config = dict(
    n_layer=21,
    d_mlp=640,
    vocab_size=8192,
    norm_place='pre',
    parallel_block=False,
    init_std_qkv=0.0374,
    schedule='wsd',
    doc_mask=True,
    steps=7381,
)
Each number is 128 + 24 x the weight over the matrix's rms, rounded and kept within 0 to 255. Layers, rows and columns count from 0. Numbers have three digits each.

# layer 16 attention query, 128x160, rms 0.0375, rows 106-126, columns 0-159
149129140083149119118093158102100129134161107121143141122150134133128161160137163138154116108142149117110131089139130095114113131145128161111090127112138147082123124122124150136148124142123090117095101143126113118148111118140125119162098120109118109129165136080157160160129138076096147124112126158152114144105144159135160118127140119106110119124157121125111110116122140105146122095119170149164059159116156086120124122137159103115119106166086156145131108128113138119115145149131156
107102118142141123167160131161152099102145111103145164166106094135124068122136122140107129131123134115129138117146119141095132135133155115107134108144119135167104124126113142119118127101145165132122095119112138141144125145131154105156156147165150145119117099151092099090128134177157085166144140127141120142169100109125103164101115170131130151168105118110135156126114113156132173144126137127127207100123112128134128103100112084144151130089110082089154136136128101103147084123137118
138129114163147117118062139137175088113142134184113162084159097141138211132101130089112144155115113084082158161123166108151141116152169063098146211118050151184111136152171116142117137119117139121159097155107117202119132092094099095155130111103127078170155129104060195145079136097105150132127142157138142119168129176079088156079106099152090089152114158195132126173138151099156121137122134109161108162116143114091120116145085156117122083153154144114165136191087147118167169157191179
171125129122162124113111128090127146126118140151128114113160127156107180120137130130095114153128132104092157144169135076108165113124110128134118147102085135112084169158130123140123143114071140144145116140110114158158126123103118123133191122145128109158174137119186153138096119118107155092136101168107148095150150111132097143142153109121144149118143143192109085130075136130158156133131139103122081170132115117088099160088105159126109131158087108091145127125143083127130138110137138
113134134132119130189149108081136120131154144154145117132138097106085139118156126181121141124146107117114121139088146125116170169130121134140173128099140132114123115109106135158168126144084126105092142113125100137151143140095126123127160135138121120153120169133162112119113094112119128130121120139111124125133131118147105086143130119147137114107130116121106156078096147150090145125109141106138113161108111159152126119163171138133106149099140172143106124125165110102153172110110111
111082123129146099091132134148126139126123137121087162137119134154136133095157109103118151157166145133160139142149108129109142102129141122086097110132133165141150151099126096111112140095140162176129133139094153139128136150136117114132148114090088129100160082157100122104143170190106091135156168089103142086112137114122121093112096180150119152156107123111092133132134106112112178126135114157104185084181142117133121167134105139140150103113158085113152131144174120124118099107151108
087108110135165170134184117158128099154163074113117114129113121133124106150091088128148117081136092117154093125136145159153100154129161157122118145152161137117129148115111099073109116113148130107112110114114146115145131161143172165159140129141139127114132119115122111133192125137144069114147151136150123100152133109148130166113135138113112129134125119122107131134111085127147144128115101134146183118105121144152142099128116124124118136101099123136151130172127123138092113165135136
152154132152126131057084129106098091133142116128101087131123113148166168152114117126122115120137107123142186139149148153168122105130121094087073180099100101165146113152176097108102128137133110112174076194149166131057130066133098129134113139118098101145170125131143117149145124097092135128106147098135138117131146171158119096172136105123074106111181152128125141139148107124123148154144183099120131141140116090080127128102158115119153148141070102161140150168129186117057136167132157
181144155111111139117142157130110172094094143100124152149148165134111081109209125110124085155116168151141092126126083125082133084131117151166108055114169158094109131122079151165140095142114142155151160085104131119184161153128106107082137133133114198134095135144135114097111151178140156130122110104116123135122109092110179098158100133131207153092096081134122134086155119128130139136128123147080153092162090124136146165098145116179124164131136102096102130047153077161142103093080084
078111123174143162176158132153134099107152134096158125150102085094125098130142115133118130095141125085134126129118115161104129164149147117102156110110148135137096099149125144134113143099117123119111107125120167122127147140117101120170125163183123118133115133162108066130156118114116098199128130121108136124125088108153110161092146168135134123152134113141117162143137137143124168119112149121135161148105086136107139102112162099137110142089087117086136168147109145123138126132145129
177130158101101133133165159114100175105102143107135135174142161142107076119200136131129093155127159148145100112120084119090135094111094165163097046113184146095102136113087160156143096144099134156140158109104113103183152159134119114089146136145117193126100128137162097112124133174140152128104111089122127130123109079125169083176114142117201159072105088120116134065117122139117138136111129141079143096162088139147134176097155108175116177125125094082095124057160073174132095087069078
155141155092120115111149106093101130125153131144124099174174145140099111192135166120119122137100117129071138125149186144105129104122138130154110072128135108138136125100084134143159104099139144108151121065130149131151176139182098129134181140142098121178121105155146098109071110130156137140090118101123117133144125121135107132161131114164145113134132108112146126079095153142110168125119150072138138170141119135141097164118097179131146191115112125120132124092143086087160144092103106
128104055158120143136153119168150111127146143121149135132080097121114102132105097175093108141172119123150124153125139118149134139143120099111143154127102113145100137139111125124095131132146165126145106143126148148112084145123154156120142137186149140128122105130124096110148142185120117161154136113136117144137174110109116164073130150095124134162131141093185138140103128154134138159111091120172185086110110137130131105139115099132150131062082099145117130141107106095148125146115097
123108103163116149094151120141163118141147119100135136104110066136119113118137085171107155110185129114167111199117127121134142124139122127088121164088150124122139149136132083132078095079137152178172094177108178141085112136139128151109163144142098141104100082191082078080154140167065089125118128063154128112141135137139091158085125134114093108152123170111169151116127103147128186161096084087171207124151160167140137115113132097139098123102103112131122143199140142094131103153142102
073124099127177093166160100128126126162121098141155105119133130101144141173079128145141199078125081117080107101158175115120143142141124142099138139182131101167163165087095114073106144088143170087097122081121115179136083121186163166128131127145131126125113111092113160155064126104160086110135108147087119150131126140143137201082132110166136139171138139110136111101124164116130117132162149127183120106086124126147126085211129177134154102123188154109146081163118115038179116126177147
079118116171116154150122113180166116157161182095158126114056084114116099098082125137160117152146144153178112158105132125187097148120151059112157152105126083122125090158161119168112140128168094155119123150184160100082128133068121167133134102110160103086111195170126121114188157116088105172126152120135136122107146148113143107064140145112108115119097166123139144207139137106089066108065053145146112139128090153158123098151124127084133128108123122160073154171138159123073139164128168
152132156111108133131105126087115079156162125134135100111134112134146119173135149169117137107130113101114178136139171131161106127116112109122092163103100104146139104165170138152131113098113104134142118201142154116093146107116110107138144142109107082136139134138152118128099106092123148117093113108129147129137139140147082094156149094112089129105165164104125141118106140158094148140139166089148122159131143142118107113098128131105136135122077119104125133136148174123124146131126112
128144155123113135139183132140111167116124131088131122185108163120119051133169109148167108147137144157172083102118118149104117115103117157152103057121181120084121122067079140128153103148148125145116149077116152101145161148123130119097132136144123196111103152148137086113137160179146122140086131097110108156097088118127184094148104160142182134104106104075125146070154130129088107142097114136087154104157106148164146138151139118160143178125150122132078130080154106147112096099078085
087095096120139131134076111120159095131137125160135135083129077126133199114088141125113137106115116097090159141112152121152131159151147112130176194135097111152152127165151109125105159120106137101122102175124103137121107120131140147166119121114144072134141117114122152126126090072112111122173129179127140132166171149121063184110156102106068112160154158163141115183091119117167137117141135118194109150088173116106113106121129137086105079119104155153169140188097160094149151146165178
108133129159123166147173102158170131103137126084156133135134127117127090126132089147099162074102109124157132147113108166091138128110122153128169140114127132142112148127127128103122086099158176135129100122097153107143113122092134133113116133148162147099102125149135121115106105139121085091117110107139129174151080105148136146141120130142131154142145147125099153100156111123145144183116101139099202105142119187140152103114133099143103147138133094110110156183147130133133087132142096
104085086118157141139119134137146107111112147118149140128085105121144110097130132131122138138139164115116114117144125115132130135134111102107141118128127147183114139146140108129116156113107169177147096133145142136122094124131148139133156138151126163109114119160102132111131153178135114160139157096133110116117097099117119139073101159157126138145081150148145136159118149144090144132132129136148176083153123127135134120114132100155149074115133104129139131149110127093152134130157113
# layer 16 attention key, 128x160, rms 0.0374, rows 106-125, columns 0-159
169098126106150135113135129114126127101150129081150162143159140135131125134137153130143086161134135118140100142125117077111097116114137094071109121147123115134130128124117122132149133126134119115151142146143095123133116116124160102142150126114131121129125127134112124129149110119169121122098155134151128156135116107129164084124118131116133120140136101138118120136146150124125122120135136137116129140126127112158153134107149100119138156131111147122135137121142127127132118153127120
148130110151106119185127128130139132142121157145117145129100114107099151155101143165136176120124132117125091074088155168101121115125159152116140130125127126123106112143122138141151134143126131124102101068122137115137143111111122139125142128139133129152145161132113163107116138132130116118132097099127088126110119127118080171136139114133107140162147102120126146119136129155136128130093112133144171147109157152099089117124135142149134122116108126133104148144122139136150121117115145
145138159141154127115131153119112122123140145100135125141151132125116134144153137112127130127122133106110126101153118124122139105111151131134144144123125126119125124145108119173129118123143115128124119113150117138127139123127144112122132128115136138123127139118129145114131118132147112108120120133123124143140114130134120126120113102124126125131122111137126100114131133158118121150137163127114120155149134123126130163106125130128118125127123089109122129095148118139112125132125156
092142130130115152133122126144162098125121128120127128118122123140154128120118105104108120116138135127104144151145120101137138193145122125141167139113119129139109143165143144133127163125123131140125146133112131163141097122118098119133134124147121104128110129112134160139132120106116166109161171121094136117105105125118132173099124136121154124133130168153137119149124109101163121115150139102130101094123123132113142115143128144130147094162134121123142099149068139118149099102153132
114130132127106128148110143125145111132125166110118135109161131134127143124126137119113138140128150127135137143100126128122140124163107121125160118103122148138128120128129138126143153128101118134111156132145110135137115133131126114141133119122137111133118141127130141128120114133122104137101124111106156128140107139144145108110146137103129114153146153149144130103104148155109119108118153093147094103120127158132147134126125108128125146116119120133115147119137145131135096109139097
110114108139116113090116102154126144141129134195085135104121132132111170090133119119128166111121141142119151100100113166116130125148150155085123163118142135099127137123124124092115139135129124166112079112095169114111144137107126163113148142120129079129128106118107169128127141148108137173138112115087087095106138102111068110133108147146123149157136145110093134152183103140108157114149098136158180119156189127125151166133124153137146097082120144156116129154114137117127104141122135
129138126154113118139146101128135145140146104140107128130129135135116138124131104148125130088142140148149131100142119131117113132123118130110102133157113124140094149135143124121114118131122131115163109153128119114115148122135103144127108121102150109138151116145132162147154162132124146108132132137133126091116159109117116134147123125154112130131115113143117112142134093096157134141096111153149160117139105101121144133145142138111148118125133129126093136127122155111114129144136150
141128121124138140099119120115117109109142132134130122148114128131149137122112133128159108097133106126119135141129118111145116148120101124118123115118129103127130132121143117140139129124155123117147124131132133121109116148124099132140133123123123130140123124144123136137145129132129126124121130122124125135110152132123121129128147143120106134118120129139125152126152127119127105133149118141116120134131117101146114108126126128114107130153119128123131128156111122121128150126123140
105134144124145127136155132127105132144124128141129133123123121114102122121156132122122125137122141135116114119154125121096123136122125133132139117126102117133118109092110118149129130110123140158111132129134139143150132125128156115131123126116123147131143132130117121128124119137121158113131117164118113125139131113140125135148091114140158109164123129114114138154136143137118139122127123123149123135137117147106138175128126148129121100117152133116145120122141119131149106112135123
115125124117123125156128129113137121129121158128151129166130135115161141157106123129152132113136122127107115127117130124135068142143141123130146099120092098122128070148148121161143176122116092141083139104181123118134120109104128110169110096145130136154125138135095104151137108161144146131121094102122133107114128129144099186128138124138098139147126106166106124147131143151130127112117139125134149143124137152114100159117138162121123122153121113119120140164117150149149093097133132
112135092157147136138133135140122116133122132125124138146138121139124126127142129115124135117114146133134115107137126109115135124139146138125139138135124138136117117107130142141124121128122127140131130132128136115132120138135167113114111142116124129127131130151144113113127139127147135146156127145133120131135110119123107132138112139133153128139128153116130113136130125130134129122100122159146119107131121125106133155127133133112128113117163103116112123104130111117129111131144142
165148174132108107139131128129111115140134140129120105152131112156139101148132150143147132128141147161148123132120149150152086114131139090119131110133137104139134103106124114128147104153129113127145122121142125124100162143168111128134120115136117121151121120142135089152141124104125101127121102111139141140101101140130117109151127124123133096132140137104133135130122141139096135113139133128147126105120111138133109151116123129119104159121116123129122133113153142136109123105097110
183132113136118145148121119136146141172153137159126103108087116119094148143107118164121137113135104131106118131116138100140154139116121130099100106116109122134101131121123127158168155136126129135123095128153138130140127080126133139138120116123148097128090137125124142110146150150084101139140106128134111130127165140111093141125155105127119125139145155107143124124116133159144135139103095125186140161123127126099107090136124125137112106124096138153111143151152114126138150146100140
131145111146121115126114110111154139150140140144136109116127134104106180134134104156144169105100140133121144128108136145108157107146143182109130112098115089131114132119110133098122122092122148175125094168154136137115153110122133141127122129076165112124088117165143130109154181145071141151138087122145072106137173143102063097159102071171118137125101162108132124128156120140128131160102085105207168147150149097109108129147125110093148135117130112151085147156151139114116121112150157
159147114133118103126121116136107102114136117113142117132123134130113115128134132142135128122116117133144119145109127150140126090115142141123121149149160133143128133139136127090121106123151121101146115118114117108117166128148118150108145142107127128130118118142155121117123138113143114137101116103136137166117114130119125110147143100101111131096131119096133133110153119139126141145134150138124144130124144112152124103112133100131125169119108140149114162100153134117099164120117136
134113127125115154130115137154167131153109132149155124116109131110154134095108110117119134126143121146114123167150137095167108174151118127112126120117092110156126121161127101120119155129138148148123125140131135118134116109130127153131109104112148131132104138120102133142126106137123144133146164128111133126122124126111148142106106126137144133118114164139117166145138118127151127123121106124175097112125119161110130118138146156123126070130131148140149115148102134120145110130133117
161151144128108130125123134131136113133136139110140120118144130143153111146132152129154120116128142146165116159133147132154109107138120126122115124124135141143134117149124115111148107142128128126134136111142106108100129150133128133140128120120132152133102133137129108112103107131137116143115113111143117137104120152131112102134148114099117134127124130129136138113133141147107115126113142128128121099122129126152119126104132115123124147115134118147105117119132129140105122098120111
142097123131128124136124099138123124143124130135125157133118123117123160087122128124130129142136112112095135126106139111130112140143116109119122116136099117126134125125120119139120151111129130138119152152116140129140122105115124126137126134148129121124140110127131135137145131138117121123120147147112138120126146129135143144123122142140141118163148118135105146161100122118141117112127114108159107124125127145109126121139145133145112109126116137130146147149129134133155139140139124
116093085132150121146122099150138134097115156106134161119124117116102139095118142115103142139115138113116105108119141102102143146158136150115158163132129132141127171142104129136106130121130159147123139113110128137158134116124123130110150130099129119105137141132122137104149124133150135130142155111115134137138115115120144109120097123135135146137131138114141120117114111116132159124127122119149124130123132145125128128146139147136143115103134124106138151103131134097149129145138153
102145099153117125160112123131147105136133133136135124096135148108124138138147114124110157098085126129126103132137115170123125117138131176173169134118135138137112119120139123108131119098154158125102145105102124127148119095124112131127120135143146158123135152125141155113131132130129127100121151122137110122124164127142141144120141104128140136111131148122099124118135104116153101137112134124112139130131120150111143108140132109134127151133123105123113142141127143147088126105142110